Weights of a small GPT-style language model, trained from scratch on English Wikipedia.
Size: width 160, vocabulary 1548.
Architecture: LayerNorm before each block, learned positions.
Training: a variant of SOAP for these matrices, 350M tokens, 2670 steps.
Each number is 50 + 15 x the weight over its row's rms, rounded and kept within 0 to 99. Layers, rows and columns count from 0. The size before them is the row's rms in percent of the matrix's.

# layer 16 attention key, 128x160, rms 0.0414, rows 42-63, columns 80-159
091:70 67 42 51 45 58 32 44 65 42 58 58 62 69 55 40 50 51 34 56 69 59 36 54 36 55 50 65 41 52 54 47 82 65 40 46 58 37 61 63 44 53 70 64 38 67 60 22 38 47 39 82 31 62 51 48 62 67 60 38 64 27 53 50 21 45 31 47 56 41 25 73 46 50 33 57 55 37 41 37
099:46 39 39 33 33 39 31 52 32 60 55 54 55 48 51 51 46 42 65 47 74 53 74 44 50 07 53 25 46 58 59 57 65 28 43 31 57 13 30 70 53 36 60 48 46 58 44 49 39 70 21 47 49 62 49 75 66 55 77 64 64 35 69 91 65 29 68 21 15 64 51 61 56 62 31 50 59 35 38 33
089:52 40 43 64 61 47 66 45 63 86 58 56 70 59 68 59 36 47 33 56 81 60 67 37 47 39 50 48 58 13 54 42 39 63 20 56 71 27 40 27 67 33 39 37 45 50 57 25 48 17 63 51 76 46 19 77 45 42 47 65 38 45 60 64 61 40 63 38 39 62 54 43 29 38 57 48 73 46 46 53
099:79 55 65 45 56 51 33 30 75 40 81 74 49 59 67 22 41 53 46 68 53 50 44 71 55 56 57 53 69 72 29 60 45 46 35 64 49 52 44 50 37 65 62 65 74 48 68 42 49 33 11 49 69 63 35 54 47 25 67 64 93 45 36 49 55 65 49 42 61 35 70 43 39 54 56 37 57 60 69 38
095:44 36 61 63 44 74 30 60 31 38 54 66 54 51 47 35 36 44 27 43 43 53 68 60 28 41 69 20 41 80 35 41 68 45 54 40 55 45 38 54 40 50 53 50 47 35 37 64 62 53 50 44 70 59 56 34 60 41 36 31 64 69 56 60 57 66 63 29 56 51 52 28 55 37 29 79 43 63 87 46
098:43 41 39 24 64 40 15 57 72 64 57 39 25 24 40 50 30 43 37 36 53 56 75 48 43 59 55 41 63 39 51 40 65 52 16 14 64 48 52 56 56 42 50 42 43 23 71 48 24 81 45 55 49 55 56 41 34 52 52 46 40 62 51 49 41 26 50 49 83 23 68 63 75 69 44 40 83 47 37 60
100:56 71 61 31 54 40 37 60 27 42 65 46 12 44 68 69 45 66 39 50 46 39 38 31 31 47 53 64 15 51 30 44 55 42 49 64 58 46 61 41 51 42 49 30 29 54 64 57 56 42 66 27 45 57 52 60 47 76 71 40 66 38 68 21 50 61 58 75 45 58 46 50 69 55 68 70 19 50 57 66
093:50 31 43 31 31 42 35 29 88 39 33 71 21 40 51 58 55 49 58 70 51 49 39 56 64 39 40 42 29 52 38 68 47 56 26 47 33 62 27 46 46 58 58 64 41 33 49 52 46 69 29 40 31 43 72 48 55 61 30 66 65 38 38 55 23 71 73 63 33 57 20 37 39 64 70 66 45 54 38 79
093:65 32 52 37 55 32 60 62 49 48 33 63 52 52 70 24 41 70 04 52 59 47 49 36 41 35 45 43 64 56 50 71 50 35 44 70 67 47 35 53 46 70 50 71 41 42 65 42 64 62 72 42 51 67 54 79 52 66 45 39 33 56 52 31 43 37 56 38 34 58 75 58 52 61 46 55 55 27 99 35
099:66 49 54 33 59 45 49 40 27 36 43 54 44 44 43 67 54 37 39 39 66 24 83 57 38 41 45 41 33 52 36 39 56 42 35 50 54 53 71 40 48 44 64 23 34 56 57 38 49 55 67 55 43 07 47 45 29 70 65 53 44 55 53 61 63 57 32 70 29 41 43 70 75 34 63 31 48 38 27 25
101:45 82 41 58 70 62 78 41 49 31 40 68 86 55 36 34 50 31 32 50 21 68 52 26 17 39 58 60 42 52 28 48 39 59 38 65 57 63 68 53 66 51 43 41 47 53 37 18 44 08 50 66 86 43 45 59 50 39 60 68 73 28 61 86 65 63 28 28 43 49 55 21 53 89 44 28 49 32 27 50
093:32 11 25 45 28 62 36 50 39 51 69 65 54 63 47 59 47 58 48 44 57 68 62 67 53 41 60 49 44 29 40 71 51 47 32 37 51 54 48 42 42 46 67 57 62 78 60 03 47 68 66 66 37 83 83 49 40 29 74 52 51 40 12 52 45 49 62 63 77 56 49 46 33 25 32 22 39 52 28 58
092:46 40 55 60 39 36 56 49 48 43 13 68 50 54 51 69 66 46 68 41 78 73 46 51 39 35 68 49 34 57 89 44 59 65 53 43 58 53 63 48 23 46 77 45 59 39 51 61 31 45 36 43 52 19 52 60 75 25 33 25 53 70 52 42 45 45 57 45 60 75 61 50 52 37 51 34 45 41 53 37
092:61 48 49 54 74 54 20 64 55 55 57 50 31 28 70 48 61 62 24 55 36 61 51 44 67 49 43 47 67 50 30 24 17 44 48 46 47 61 49 57 61 59 33 37 46 17 48 23 69 36 59 67 19 79 31 94 52 39 36 58 72 50 69 27 34 26 47 40 44 55 68 49 50 50 69 49 42 64 87 81
104:55 58 67 43 24 48 65 46 72 42 76 44 58 46 51 42 32 60 60 48 63 70 69 54 38 80 32 52 67 31 52 29 74 59 44 28 58 55 70 66 49 45 50 57 38 44 45 36 42 19 54 39 72 37 48 55 46 70 28 31 69 58 44 46 51 31 55 45 47 58 64 74 50 32 50 28 28 41 59 31
101:57 60 77 64 54 41 50 58 71 70 73 34 40 35 33 71 37 47 50 41 44 29 50 32 39 32 41 56 52 24 47 45 41 35 52 62 47 41 47 56 65 58 61 63 39 59 57 62 87 67 59 74 51 32 22 41 37 46 52 57 45 57 33 63 28 80 18 56 35 67 59 44 40 68 63 59 49 28 59 38
105:35 46 26 36 31 39 45 30 70 70 40 62 42 70 34 36 36 41 55 42 23 62 46 80 72 42 37 44 49 58 64 81 53 52 78 67 38 43 47 49 86 46 55 66 34 54 46 72 47 66 59 60 47 41 34 53 75 47 43 50 02 73 62 40 57 40 80 34 44 43 61 56 63 63 71 38 51 26 57 49
102:55 43 69 45 52 36 45 28 62 48 55 55 38 37 55 55 38 39 25 48 85 54 72 43 25 75 63 67 75 18 60 55 42 45 74 64 61 26 75 71 40 61 37 41 36 34 54 52 79 74 32 67 54 63 37 49 41 33 87 30 79 24 70 29 47 76 22 54 41 56 33 70 48 57 47 79 63 75 47 48
094:50 51 32 74 18 65 53 49 75 25 33 57 61 66 25 67 30 61 72 50 48 19 29 45 57 72 69 56 50 54 44 70 65 77 47 53 69 33 23 12 68 73 15 48 52 71 49 57 62 28 75 55 54 33 30 52 58 45 57 60 43 52 66 71 52 50 79 50 42 55 70 44 40 52 53 40 41 37 42 38
102:51 62 51 46 38 59 35 37 48 49 58 59 45 33 47 35 70 49 66 55 68 47 63 41 29 42 44 66 22 65 52 55 22 36 27 40 25 35 13 41 63 84 49 21 60 47 55 30 73 53 41 48 58 49 65 79 41 33 50 45 57 72 55 59 69 60 46 40 42 26 54 52 45 44 45 63 66 50 22 20
093:45 53 51 59 60 26 27 75 37 53 44 78 47 40 76 28 29 48 45 59 56 51 41 56 45 47 55 52 71 65 47 51 54 99 63 72 44 51 46 65 63 56 61 45 34 67 39 56 41 57 56 84 50 50 48 35 39 44 54 69 56 81 37 62 59 79 58 39 31 60 58 37 21 38 41 61 55 55 38 77
091:38 81 70 31 32 24 51 29 56 47 54 75 32 53 77 47 66 75 52 50 71 34 62 53 52 44 57 37 50 48 47 44 55 42 40 49 51 61 41 56 91 56 60 52 32 46 54 66 69 48 53 78 51 27 47 71 58 50 27 48 45 41 45 59 79 49 49 42 50 12 80 61 71 27 76 35 86 53 37 34
# layer 16 attention query, 128x160, rms 0.0409, rows 43-63, columns 80-159
101:50 42 55 53 42 76 33 50 12 75 56 59 59 44 57 76 57 19 61 43 75 58 65 34 48 55 70 38 45 48 49 47 49 26 40 53 56 52 54 73 55 58 39 51 28 54 56 50 57 90 09 51 35 56 63 82 47 54 76 68 68 50 51 72 68 47 60 29 38 51 66 31 65 57 23 61 63 49 56 24
090:51 35 51 51 36 61 40 71 46 75 52 60 77 53 63 60 46 48 48 59 66 44 62 55 45 26 58 38 44 38 58 48 29 54 31 50 68 68 50 28 74 43 61 18 37 41 41 48 50 35 76 75 68 49 02 62 44 31 44 46 55 25 47 53 68 54 61 21 46 43 61 54 45 57 47 51 51 47 35 48
099:65 41 86 52 42 48 39 44 59 37 52 48 30 64 52 30 55 55 52 64 47 68 46 51 50 16 51 72 67 67 18 47 59 31 68 46 65 39 62 49 41 61 53 46 87 56 68 23 51 54 35 38 65 43 51 71 73 22 46 49 96 26 40 42 35 69 55 43 83 29 68 36 22 47 35 44 65 38 60 52
098:44 43 60 24 71 44 23 40 23 35 55 72 62 62 52 42 42 32 44 35 36 58 69 43 61 40 43 33 52 84 53 46 79 54 38 62 48 52 50 69 52 38 20 75 50 30 43 48 68 35 76 46 45 48 75 48 37 47 61 52 54 84 46 44 50 59 58 49 41 39 72 32 75 26 69 58 55 42 66 53
098:60 42 41 37 73 40 18 54 62 65 67 62 40 51 31 67 34 21 49 48 39 47 40 39 35 44 66 32 64 29 53 42 50 45 23 45 47 66 56 58 51 51 34 45 50 39 65 55 16 98 60 60 17 56 55 32 30 57 51 67 32 27 39 55 59 27 40 44 86 39 46 47 52 78 42 38 50 79 15 78
098:65 75 48 42 50 44 31 80 50 39 64 46 29 33 51 45 47 81 36 69 44 50 42 36 47 43 52 54 64 36 24 41 49 29 58 57 51 49 76 24 82 50 60 37 39 52 69 79 79 45 50 38 47 37 19 51 63 63 80 39 56 65 78 38 43 29 51 58 24 57 39 62 58 57 69 40 29 67 71 52
094:36 18 34 51 25 57 35 56 91 38 51 69 30 54 41 42 77 71 49 73 56 51 32 39 76 33 72 62 40 48 48 37 41 32 44 49 44 51 56 53 52 46 44 54 43 37 63 68 39 70 29 44 42 16 63 81 57 56 27 53 44 54 53 54 18 61 59 51 36 51 50 32 32 52 42 45 33 39 37 48
090:44 42 72 45 72 26 60 90 39 58 31 66 56 64 68 30 53 53 24 44 31 62 57 52 54 18 25 63 54 57 42 53 32 39 42 49 61 53 55 31 72 54 61 54 29 39 73 54 53 61 48 51 58 29 64 71 80 80 49 47 34 34 25 45 69 32 56 50 52 73 37 50 86 72 41 69 55 32 65 66
098:59 76 41 40 69 41 48 45 26 43 39 66 40 34 49 58 43 52 40 63 78 28 58 42 42 71 70 51 34 38 43 50 51 60 28 54 45 70 76 49 70 31 75 48 21 46 57 51 62 71 74 67 46 07 35 31 28 54 45 38 50 52 58 55 71 70 40 60 54 56 41 63 60 10 60 42 31 24 38 37
102:54 54 54 61 60 61 68 62 45 26 35 47 63 45 39 23 56 42 32 30 57 57 55 52 34 62 65 29 37 80 25 58 52 69 39 34 76 69 45 46 62 53 52 48 64 60 57 36 52 23 67 53 54 48 53 79 54 29 67 80 61 41 83 39 60 79 18 35 47 25 35 63 47 40 46 41 52 42 44 33
092:40 37 23 46 47 78 33 35 47 64 70 52 47 55 33 43 50 70 53 47 54 53 18 58 45 65 66 64 59 36 68 64 57 50 53 26 53 40 56 27 46 58 61 54 42 71 45 03 38 58 27 54 56 39 69 34 68 64 59 27 87 31 27 51 62 64 60 27 77 54 52 52 48 44 28 50 61 56 23 57
093:48 43 67 49 53 28 64 40 47 17 24 69 57 50 43 58 83 62 64 62 73 81 39 31 34 35 50 54 45 56 58 56 52 83 46 46 61 59 56 34 32 56 59 50 43 29 45 51 26 49 48 34 48 34 60 60 55 43 39 23 55 71 41 42 50 15 61 51 47 70 45 31 49 57 50 50 48 42 41 42
091:53 49 54 56 81 33 35 66 47 44 42 50 48 41 66 17 56 74 18 41 33 72 48 34 54 43 23 38 53 42 54 31 35 37 44 48 49 43 65 42 55 74 81 22 49 22 47 43 57 38 82 46 39 66 41 74 58 51 37 69 71 37 39 28 42 33 33 47 48 58 67 64 30 41 43 66 58 51 75 76
103:37 74 55 63 48 41 81 43 74 63 59 67 52 48 57 49 36 34 53 65 70 51 65 55 70 54 48 29 69 49 38 32 52 53 53 42 60 56 67 55 62 47 72 58 40 43 48 20 43 25 46 16 53 40 68 54 54 62 50 45 63 53 45 37 49 28 46 46 62 51 44 63 56 56 65 39 39 64 25 15
095:50 67 70 50 49 48 33 36 73 76 60 62 65 38 45 54 66 25 54 36 51 26 45 56 52 56 36 48 58 46 65 73 59 43 56 62 34 59 83 68 61 69 57 36 41 42 54 31 77 48 52 53 71 43 04 33 58 54 36 53 49 47 24 43 43 85 50 47 49 63 66 34 54 37 52 71 70 57 58 25
104:44 44 47 41 33 27 41 55 31 55 39 43 33 65 26 53 56 35 53 43 22 61 47 86 69 51 50 59 40 68 69 73 55 47 58 55 65 40 40 50 71 52 48 65 33 51 54 65 36 45 40 49 62 61 52 75 76 57 35 45 13 62 56 65 54 18 45 54 62 47 38 43 64 65 73 53 61 37 29 33
102:48 51 62 40 59 18 35 29 69 41 52 56 50 49 48 55 33 43 34 39 72 62 82 33 22 39 34 60 54 27 42 65 80 49 69 60 45 38 59 51 48 60 38 29 50 32 69 60 64 58 39 41 70 50 48 55 47 28 64 40 69 42 54 37 39 75 68 68 58 40 20 62 46 67 31 71 60 68 45 57
091:31 54 40 65 33 62 56 40 25 50 42 68 47 37 50 58 24 42 72 37 41 28 19 42 49 53 74 39 46 57 52 62 38 71 59 64 74 62 26 20 54 78 32 57 42 48 43 47 69 55 60 38 72 49 37 26 68 33 58 43 44 44 56 39 28 49 79 58 58 42 77 28 34 39 72 71 57 50 51 34
105:68 48 55 34 49 62 34 32 36 52 37 58 45 36 37 49 56 46 91 66 47 55 37 35 29 47 44 59 47 61 45 39 38 23 30 55 30 47 38 29 62 67 38 30 62 64 54 28 69 52 57 61 22 56 80 77 53 65 59 57 65 25 63 59 57 82 40 52 43 26 42 33 49 47 64 62 64 43 20 46
092:33 52 40 78 53 44 11 72 66 42 13 45 33 75 65 60 53 48 64 59 53 66 39 69 36 09 43 47 55 65 65 55 26 82 51 56 42 48 45 77 45 50 45 26 42 53 56 55 56 41 32 67 66 56 42 52 49 45 59 64 65 67 28 58 38 77 69 53 56 35 50 52 42 64 44 54 63 60 48 65
092:38 59 76 46 46 45 42 45 66 53 38 68 46 41 50 49 46 57 52 39 57 12 49 50 54 42 52 36 32 51 42 31 66 33 31 64 67 66 40 66 76 57 50 32 49 45 58 49 43 22 42 66 57 48 39 58 61 49 39 42 58 24 47 64 89 55 47 39 51 18 67 69 65 39 56 45 82 61 23 42
# layer 16 attention value, 128x160, rms 0.0414, rows 0-22, columns 80-159
090:47 30 63 51 55 73 66 62 55 63 67 46 60 33 83 66 35 71 43 62 52 43 58 29 62 50 41 45 70 60 69 35 41 49 57 74 38 36 46 53 57 57 50 87 35 54 67 58 49 47 36 27 54 74 28 46 51 29 25 38 62 54 55 56 54 44 59 71 50 46 24 37 68 70 40 49 55 46 61 44
101:58 50 39 36 43 74 46 48 53 67 67 43 40 67 28 48 66 88 44 30 43 54 50 49 63 34 38 28 61 38 57 38 43 33 89 53 65 48 64 49 49 56 88 46 74 59 54 45 61 56 51 69 60 30 35 35 24 49 77 53 43 37 84 48 37 23 35 39 54 43 61 60 37 69 24 39 64 49 46 59
121:68 42 47 43 44 33 51 36 27 58 63 48 50 57 38 40 35 41 50 10 76 48 63 60 53 54 64 60 44 35 55 53 65 31 33 25 48 65 75 41 25 39 46 45 56 50 80 43 36 42 46 41 48 36 63 43 51 80 49 72 33 50 68 68 29 32 54 38 42 69 85 31 47 42 40 40 49 45 57 64
093:63 59 64 47 50 37 65 70 61 60 62 66 68 41 48 44 47 53 42 49 42 30 45 58 36 81 63 41 51 50 43 47 45 55 86 78 46 63 53 69 56 58 42 40 70 28 53 68 35 22 53 65 52 57 24 74 25 44 51 63 43 22 49 53 60 39 65 48 41 51 49 53 47 20 41 57 40 20 59 28
094:88 50 16 32 52 52 19 62 50 76 64 74 62 21 39 41 56 55 40 53 46 37 36 65 38 54 42 08 44 67 41 66 53 61 34 45 30 36 34 50 50 54 50 35 80 37 43 82 37 43 75 59 27 63 48 62 41 52 73 56 73 34 46 37 36 63 70 58 60 59 34 46 72 35 62 41 39 20 34 50
098:61 31 17 60 75 53 41 48 36 76 48 77 63 48 53 51 57 80 61 39 25 35 48 62 82 29 62 75 31 52 45 41 54 52 35 22 77 57 37 61 54 55 60 56 56 64 54 66 53 20 20 64 56 54 47 36 34 65 58 63 34 44 55 50 63 48 49 35 66 47 44 51 49 29 41 42 62 67 64 37
101:48 48 63 52 73 88 55 46 27 34 49 38 21 59 43 09 44 64 60 67 32 75 68 06 69 25 32 66 35 40 51 67 46 35 49 45 26 34 48 57 76 42 75 36 32 29 60 51 64 51 77 60 43 38 51 45 35 41 72 50 42 53 38 63 68 32 45 41 40 55 53 49 61 62 49 68 46 36 58 38
098:39 42 26 40 31 61 81 68 50 39 54 50 29 61 49 29 43 39 56 18 63 39 59 49 34 63 58 63 68 54 54 75 50 24 39 40 60 45 49 67 66 42 44 80 57 34 64 59 67 53 83 40 31 19 58 30 64 22 29 57 45 68 66 43 60 30 52 44 62 59 41 44 28 43 45 45 57 52 64 50
098:19 22 67 40 30 38 72 56 53 14 73 63 54 68 56 42 66 55 64 42 49 60 50 53 44 67 12 60 63 65 60 54 50 54 33 79 43 40 29 37 42 53 53 29 48 54 55 16 51 61 63 43 32 58 72 40 51 49 32 73 62 40 70 22 52 57 62 28 54 50 73 53 31 62 40 48 48 35 42 87
095:54 73 47 61 57 63 74 62 62 54 61 17 30 55 55 30 55 51 50 33 72 69 49 51 21 56 32 86 55 70 42 41 46 62 31 38 76 51 35 32 28 49 48 55 46 57 54 62 65 73 51 63 50 43 61 62 25 75 48 41 49 67 56 32 43 53 50 42 35 32 54 43 83 47 78 56 21 79 65 35
103:65 00 52 56 42 43 60 38 47 28 56 56 41 53 64 25 54 53 21 32 64 48 39 49 44 48 64 35 45 47 61 41 43 54 48 72 43 40 33 34 19 54 54 26 56 56 53 49 39 54 40 37 48 45 45 27 28 41 54 40 57 41 44 74 54 25 48 35 60 58 67 28 56 43 84 15 39 74 60 43
099:60 00 48 68 42 45 32 01 45 57 71 60 50 40 40 49 56 40 45 37 41 47 65 70 64 43 23 55 86 51 36 63 76 53 58 29 29 65 76 58 55 56 59 66 44 47 37 44 51 59 31 64 30 56 40 50 48 53 32 56 61 48 53 55 33 42 75 49 32 82 46 41 53 60 43 34 68 52 36 63
111:48 51 51 33 66 31 62 37 41 51 51 32 39 55 36 65 68 30 41 40 73 49 38 53 56 34 18 36 50 50 29 69 34 72 49 66 33 65 61 67 56 50 71 63 58 62 40 54 59 63 44 59 42 50 23 49 47 36 71 48 39 77 74 51 45 50 69 30 64 68 50 40 79 44 43 29 33 67 78 64
102:42 65 46 51 58 37 45 21 60 54 52 29 36 50 42 67 53 24 42 15 37 54 27 32 54 46 43 49 60 43 56 41 22 34 60 86 47 63 39 60 41 56 73 75 39 53 51 62 64 58 34 56 56 48 44 86 79 75 66 60 65 80 64 40 39 64 56 45 28 65 61 36 35 48 47 36 39 43 36 36
095:39 60 42 65 58 51 40 45 72 45 46 64 74 37 70 60 50 43 63 70 44 35 53 46 31 33 46 69 46 39 47 74 63 70 74 47 25 37 56 69 39 64 57 54 52 41 42 64 55 63 59 76 65 59 55 66 64 51 25 61 58 39 49 29 63 45 71 32 39 60 42 55 56 77 60 18 61 49 72 77
100:34 55 58 32 32 61 40 44 65 67 53 28 50 60 53 51 51 63 57 46 60 60 48 54 47 39 68 33 43 49 45 40 71 63 31 47 41 44 64 43 53 62 73 51 66 50 38 36 23 67 51 73 61 08 78 63 47 40 62 74 34 55 41 59 29 47 64 27 32 40 20 25 40 24 46 67 46 30 46 56
095:58 59 81 33 76 49 39 57 22 54 37 59 26 13 63 48 36 47 33 52 42 45 54 56 56 45 68 37 59 62 30 50 69 74 76 33 43 25 45 48 65 55 58 37 55 48 25 38 54 44 37 72 73 43 38 47 60 67 47 47 54 63 40 73 76 58 55 41 59 34 61 47 63 57 72 52 44 51 51 47
097:30 33 59 75 44 56 65 54 46 54 27 57 47 56 51 51 52 53 73 48 60 39 61 59 66 68 29 27 45 29 52 57 36 46 60 40 46 27 77 74 43 52 55 49 54 56 35 65 49 67 48 43 65 35 41 50 48 76 53 41 56 58 27 39 37 84 59 60 44 41 73 39 72 58 28 25 45 63 39 37
099:70 56 33 34 27 33 44 33 56 45 51 78 53 74 47 31 48 19 49 64 18 39 56 49 49 41 33 54 49 37 65 54 55 66 43 47 54 65 31 41 60 38 35 45 38 69 72 31 48 51 64 45 41 26 41 51 35 46 40 84 58 52 24 67 31 24 36 60 44 25 49 36 44 45 47 67 54 59 61 56
098:50 47 41 61 41 46 66 44 55 41 80 64 61 48 57 65 48 55 21 80 62 59 33 36 42 33 53 54 55 74 13 43 54 39 79 77 71 35 32 57 36 58 37 37 40 57 30 21 58 36 89 28 61 36 13 57 43 28 25 71 48 53 70 48 52 51 39 37 62 49 30 25 46 37 73 30 53 47 64 47
104:62 52 67 46 44 33 66 40 42 62 65 66 34 42 48 55 39 55 52 62 47 59 63 50 67 53 56 43 31 60 35 41 47 52 36 57 50 57 38 63 45 65 72 58 46 40 68 59 55 50 77 49 41 65 42 82 50 40 42 65 58 47 70 50 60 24 55 67 59 58 27 38 49 33 50 50 39 76 66 59
101:35 52 39 31 72 39 53 19 49 80 79 64 34 56 72 83 60 62 40 51 65 62 45 61 74 51 72 23 35 53 45 45 36 37 26 33 75 46 60 44 23 76 74 72 65 66 76 50 58 48 76 45 51 72 65 64 61 56 54 39 57 56 69 45 45 52 55 35 31 64 48 37 44 32 65 61 62 32 47 44
094:49 60 54 53 33 60 45 34 25 43 70 22 65 52 44 44 44 45 33 40 51 59 37 69 62 54 38 35 49 42 29 42 66 34 60 32 51 41 67 37 60 24 69 54 40 39 54 49 60 53 27 41 53 53 25 52 64 50 44 37 58 62 78 73 55 52 42 62 52 42 39 39 44 50 69 58 39 58 47 47
# layer 16 attention output (transposed), 128x160, rms 0.0516, rows 0-21, columns 80-159
081:61 54 53 40 61 34 42 36 43 53 49 39 38 50 20 61 65 41 70 31 44 50 48 24 42 47 70 55 34 54 35 51 76 46 22 48 76 58 57 35 80 72 53 40 55 62 41 53 56 35 63 71 28 62 77 58 43 75 76 38 51 47 44 73 54 52 33 12 71 69 64 28 36 59 62 44 29 45 39 52
101:58 57 51 53 28 42 46 52 64 29 37 64 59 45 37 43 54 17 32 47 46 69 58 53 20 44 41 65 41 61 41 50 41 54 50 37 34 50 41 47 71 53 27 28 40 31 54 25 49 42 39 23 39 36 56 71 64 32 40 57 49 61 47 49 63 84 34 46 43 53 68 70 71 26 63 68 65 46 65 51
111:24 48 26 14 42 62 50 57 50 54 45 44 44 46 38 58 38 55 09 65 49 61 48 22 25 45 24 57 57 58 35 44 53 68 76 61 59 53 39 31 40 58 71 86 42 49 54 65 66 73 37 44 75 45 19 27 51 67 56 70 44 44 57 31 91 51 45 53 49 41 62 68 66 39 42 58 53 56 56 41
096:51 59 40 58 31 59 41 28 43 39 42 49 32 42 57 51 58 41 51 57 53 57 32 61 55 59 65 48 60 49 73 45 42 51 19 29 46 82 60 22 39 46 42 38 50 69 40 25 35 57 55 48 44 66 77 20 33 61 67 47 54 50 51 46 65 65 45 70 56 52 31 20 45 64 61 46 67 71 47 47
087:22 34 95 58 69 36 60 43 49 32 39 27 50 48 46 62 80 67 68 63 40 72 50 66 61 52 22 61 57 47 44 15 33 36 49 74 60 38 67 51 45 59 45 45 50 54 60 39 49 51 21 40 68 42 52 51 65 34 31 53 37 47 61 43 60 43 38 49 35 33 51 69 42 52 23 61 46 72 58 61
100:38 54 64 42 38 57 67 63 74 49 40 23 60 65 32 55 33 20 34 53 53 64 71 34 24 37 37 31 70 37 41 74 40 36 67 39 50 48 55 33 57 43 46 62 42 45 55 08 43 71 72 39 20 53 33 63 59 36 61 38 52 57 62 51 41 57 52 55 72 51 46 32 61 68 65 18 51 19 18 58
094:37 63 49 38 31 38 42 57 63 52 43 53 74 39 63 70 65 29 36 64 50 43 49 76 59 52 44 42 58 50 53 41 76 65 30 46 57 43 39 49 21 59 34 51 42 62 52 53 49 48 16 55 60 32 58 54 43 54 31 54 48 56 41 64 43 53 38 59 65 55 53 40 41 44 45 20 37 58 37 73
092:66 58 57 61 63 71 37 38 87 30 32 70 38 34 61 70 31 52 41 59 64 64 54 62 59 33 56 28 42 36 46 24 65 68 56 67 63 27 52 44 78 72 44 49 34 53 73 44 72 43 50 36 51 73 49 50 44 52 48 39 44 55 24 60 36 64 55 32 52 50 62 55 55 40 53 57 45 47 81 26
094:72 63 47 51 77 64 36 37 33 57 40 54 66 32 32 45 58 52 61 68 59 41 58 55 52 61 54 54 12 29 36 83 58 60 67 38 28 33 69 76 70 46 39 62 40 63 56 85 48 33 31 34 71 41 27 48 48 37 55 54 58 67 45 42 66 45 48 75 47 28 41 27 53 54 42 68 39 50 59 25
093:38 47 68 45 53 44 18 47 44 44 56 73 61 61 42 68 51 45 52 62 09 39 57 61 75 56 53 18 44 21 37 53 67 55 67 64 13 56 39 61 65 34 61 31 49 34 24 51 71 38 50 70 48 74 26 33 72 11 25 84 49 27 54 69 49 45 31 42 65 58 52 61 42 29 17 28 59 15 36 61
095:47 84 26 59 55 63 30 53 63 44 55 60 61 49 34 59 26 28 40 57 43 57 58 40 49 39 54 56 40 65 20 57 55 58 52 69 43 60 49 48 70 48 29 82 43 21 69 41 80 67 72 63 33 74 55 69 58 52 23 72 32 68 48 28 43 78 51 55 33 21 33 49 56 36 25 87 42 42 60 40
100:34 64 51 45 46 22 72 62 44 41 16 23 37 43 23 41 51 69 43 52 58 57 38 38 29 25 42 53 14 44 46 25 42 53 43 43 61 49 42 64 67 42 15 53 49 65 54 56 28 54 37 53 75 29 63 55 40 43 74 51 32 49 47 30 67 46 17 52 62 33 78 61 29 54 64 63 40 39 50 43
108:51 72 55 61 49 65 61 39 63 47 54 61 41 48 61 64 53 39 52 59 49 43 47 45 32 46 80 62 57 31 66 37 77 10 45 13 51 46 29 47 24 65 54 59 50 44 62 23 71 16 55 65 63 72 17 39 32 30 31 72 28 48 32 80 52 57 50 45 55 53 42 47 34 41 48 47 16 58 27 22
104:65 46 48 30 50 29 55 56 47 50 46 66 57 62 41 19 63 59 29 54 76 50 81 47 43 58 39 41 24 54 49 42 83 52 48 30 61 41 37 36 49 53 40 67 40 46 46 43 45 72 46 35 50 41 47 17 44 28 11 59 33 45 73 48 51 49 47 67 93 54 41 54 43 46 71 38 61 76 55 84
090:52 37 51 47 60 37 57 46 13 68 59 49 34 56 33 51 46 58 59 50 55 26 63 47 79 35 42 21 63 57 62 31 26 41 58 48 55 69 53 70 70 34 50 57 50 51 33 64 36 59 31 28 45 47 46 64 43 48 63 64 48 65 31 70 44 52 39 78 67 57 86 51 46 46 62 55 31 64 17 25
098:44 43 38 71 54 22 55 46 51 32 64 69 58 37 41 52 58 10 31 41 54 51 65 59 60 51 39 60 67 46 52 30 21 21 62 59 69 59 50 46 43 25 63 40 46 45 41 51 45 40 34 28 91 94 37 43 60 53 48 21 72 47 53 43 53 50 39 75 62 53 64 51 52 63 60 41 57 67 86 58
095:30 45 42 65 34 60 45 36 62 50 53 43 71 70 48 62 48 48 48 52 46 50 22 45 57 61 45 49 59 68 63 51 54 58 43 70 46 64 65 72 54 46 46 54 55 36 58 30 31 40 52 62 55 61 55 56 49 50 57 60 50 42 51 40 34 44 56 64 48 73 26 41 49 48 38 43 48 53 38 40
094:47 45 50 50 43 33 39 73 46 45 49 59 28 68 56 48 72 61 12 61 41 61 48 37 42 10 67 56 68 51 27 32 69 44 74 46 70 64 38 18 38 39 40 45 59 63 30 60 42 52 48 53 44 58 68 64 75 53 55 71 46 47 71 52 50 41 60 87 67 65 56 58 42 20 45 62 54 33 40 63
100:29 53 49 55 51 63 69 57 32 52 52 29 68 60 50 55 21 58 59 63 83 55 53 57 35 36 42 74 65 51 43 60 32 57 42 64 38 38 63 39 40 50 68 55 59 56 55 52 42 34 51 47 57 69 31 41 36 44 57 36 25 60 43 53 52 60 44 17 65 66 56 81 18 50 52 45 38 53 27 31
100:58 39 38 39 46 48 53 67 60 61 22 42 55 40 51 68 23 44 49 41 29 53 51 46 71 73 67 60 60 34 92 62 60 60 19 60 51 65 75 41 81 57 48 72 31 06 35 69 32 59 53 53 43 64 83 58 32 45 58 57 37 50 36 46 38 20 35 42 34 53 60 72 43 54 49 74 46 49 73 63
100:47 42 26 35 49 64 51 79 49 41 36 37 53 62 76 42 50 34 55 61 45 56 84 46 44 47 57 47 50 47 39 70 73 50 69 39 72 43 44 25 41 32 39 50 68 44 46 41 40 50 63 45 64 51 39 28 44 70 56 52 49 32 33 74 46 61 35 24 39 45 61 44 40 43 47 52 54 10 62 41
105:58 48 53 55 49 54 63 45 69 45 29 14 59 55 04 07 40 31 40 45 46 51 66 52 50 53 44 48 41 69 53 61 63 47 71 74 68 46 24 27 60 27 50 45 61 30 42 44 46 82 36 49 60 37 35 57 52 47 45 68 42 66 45 51 47 40 58 65 65 35 41 43 48 37 37 48 41 52 69 60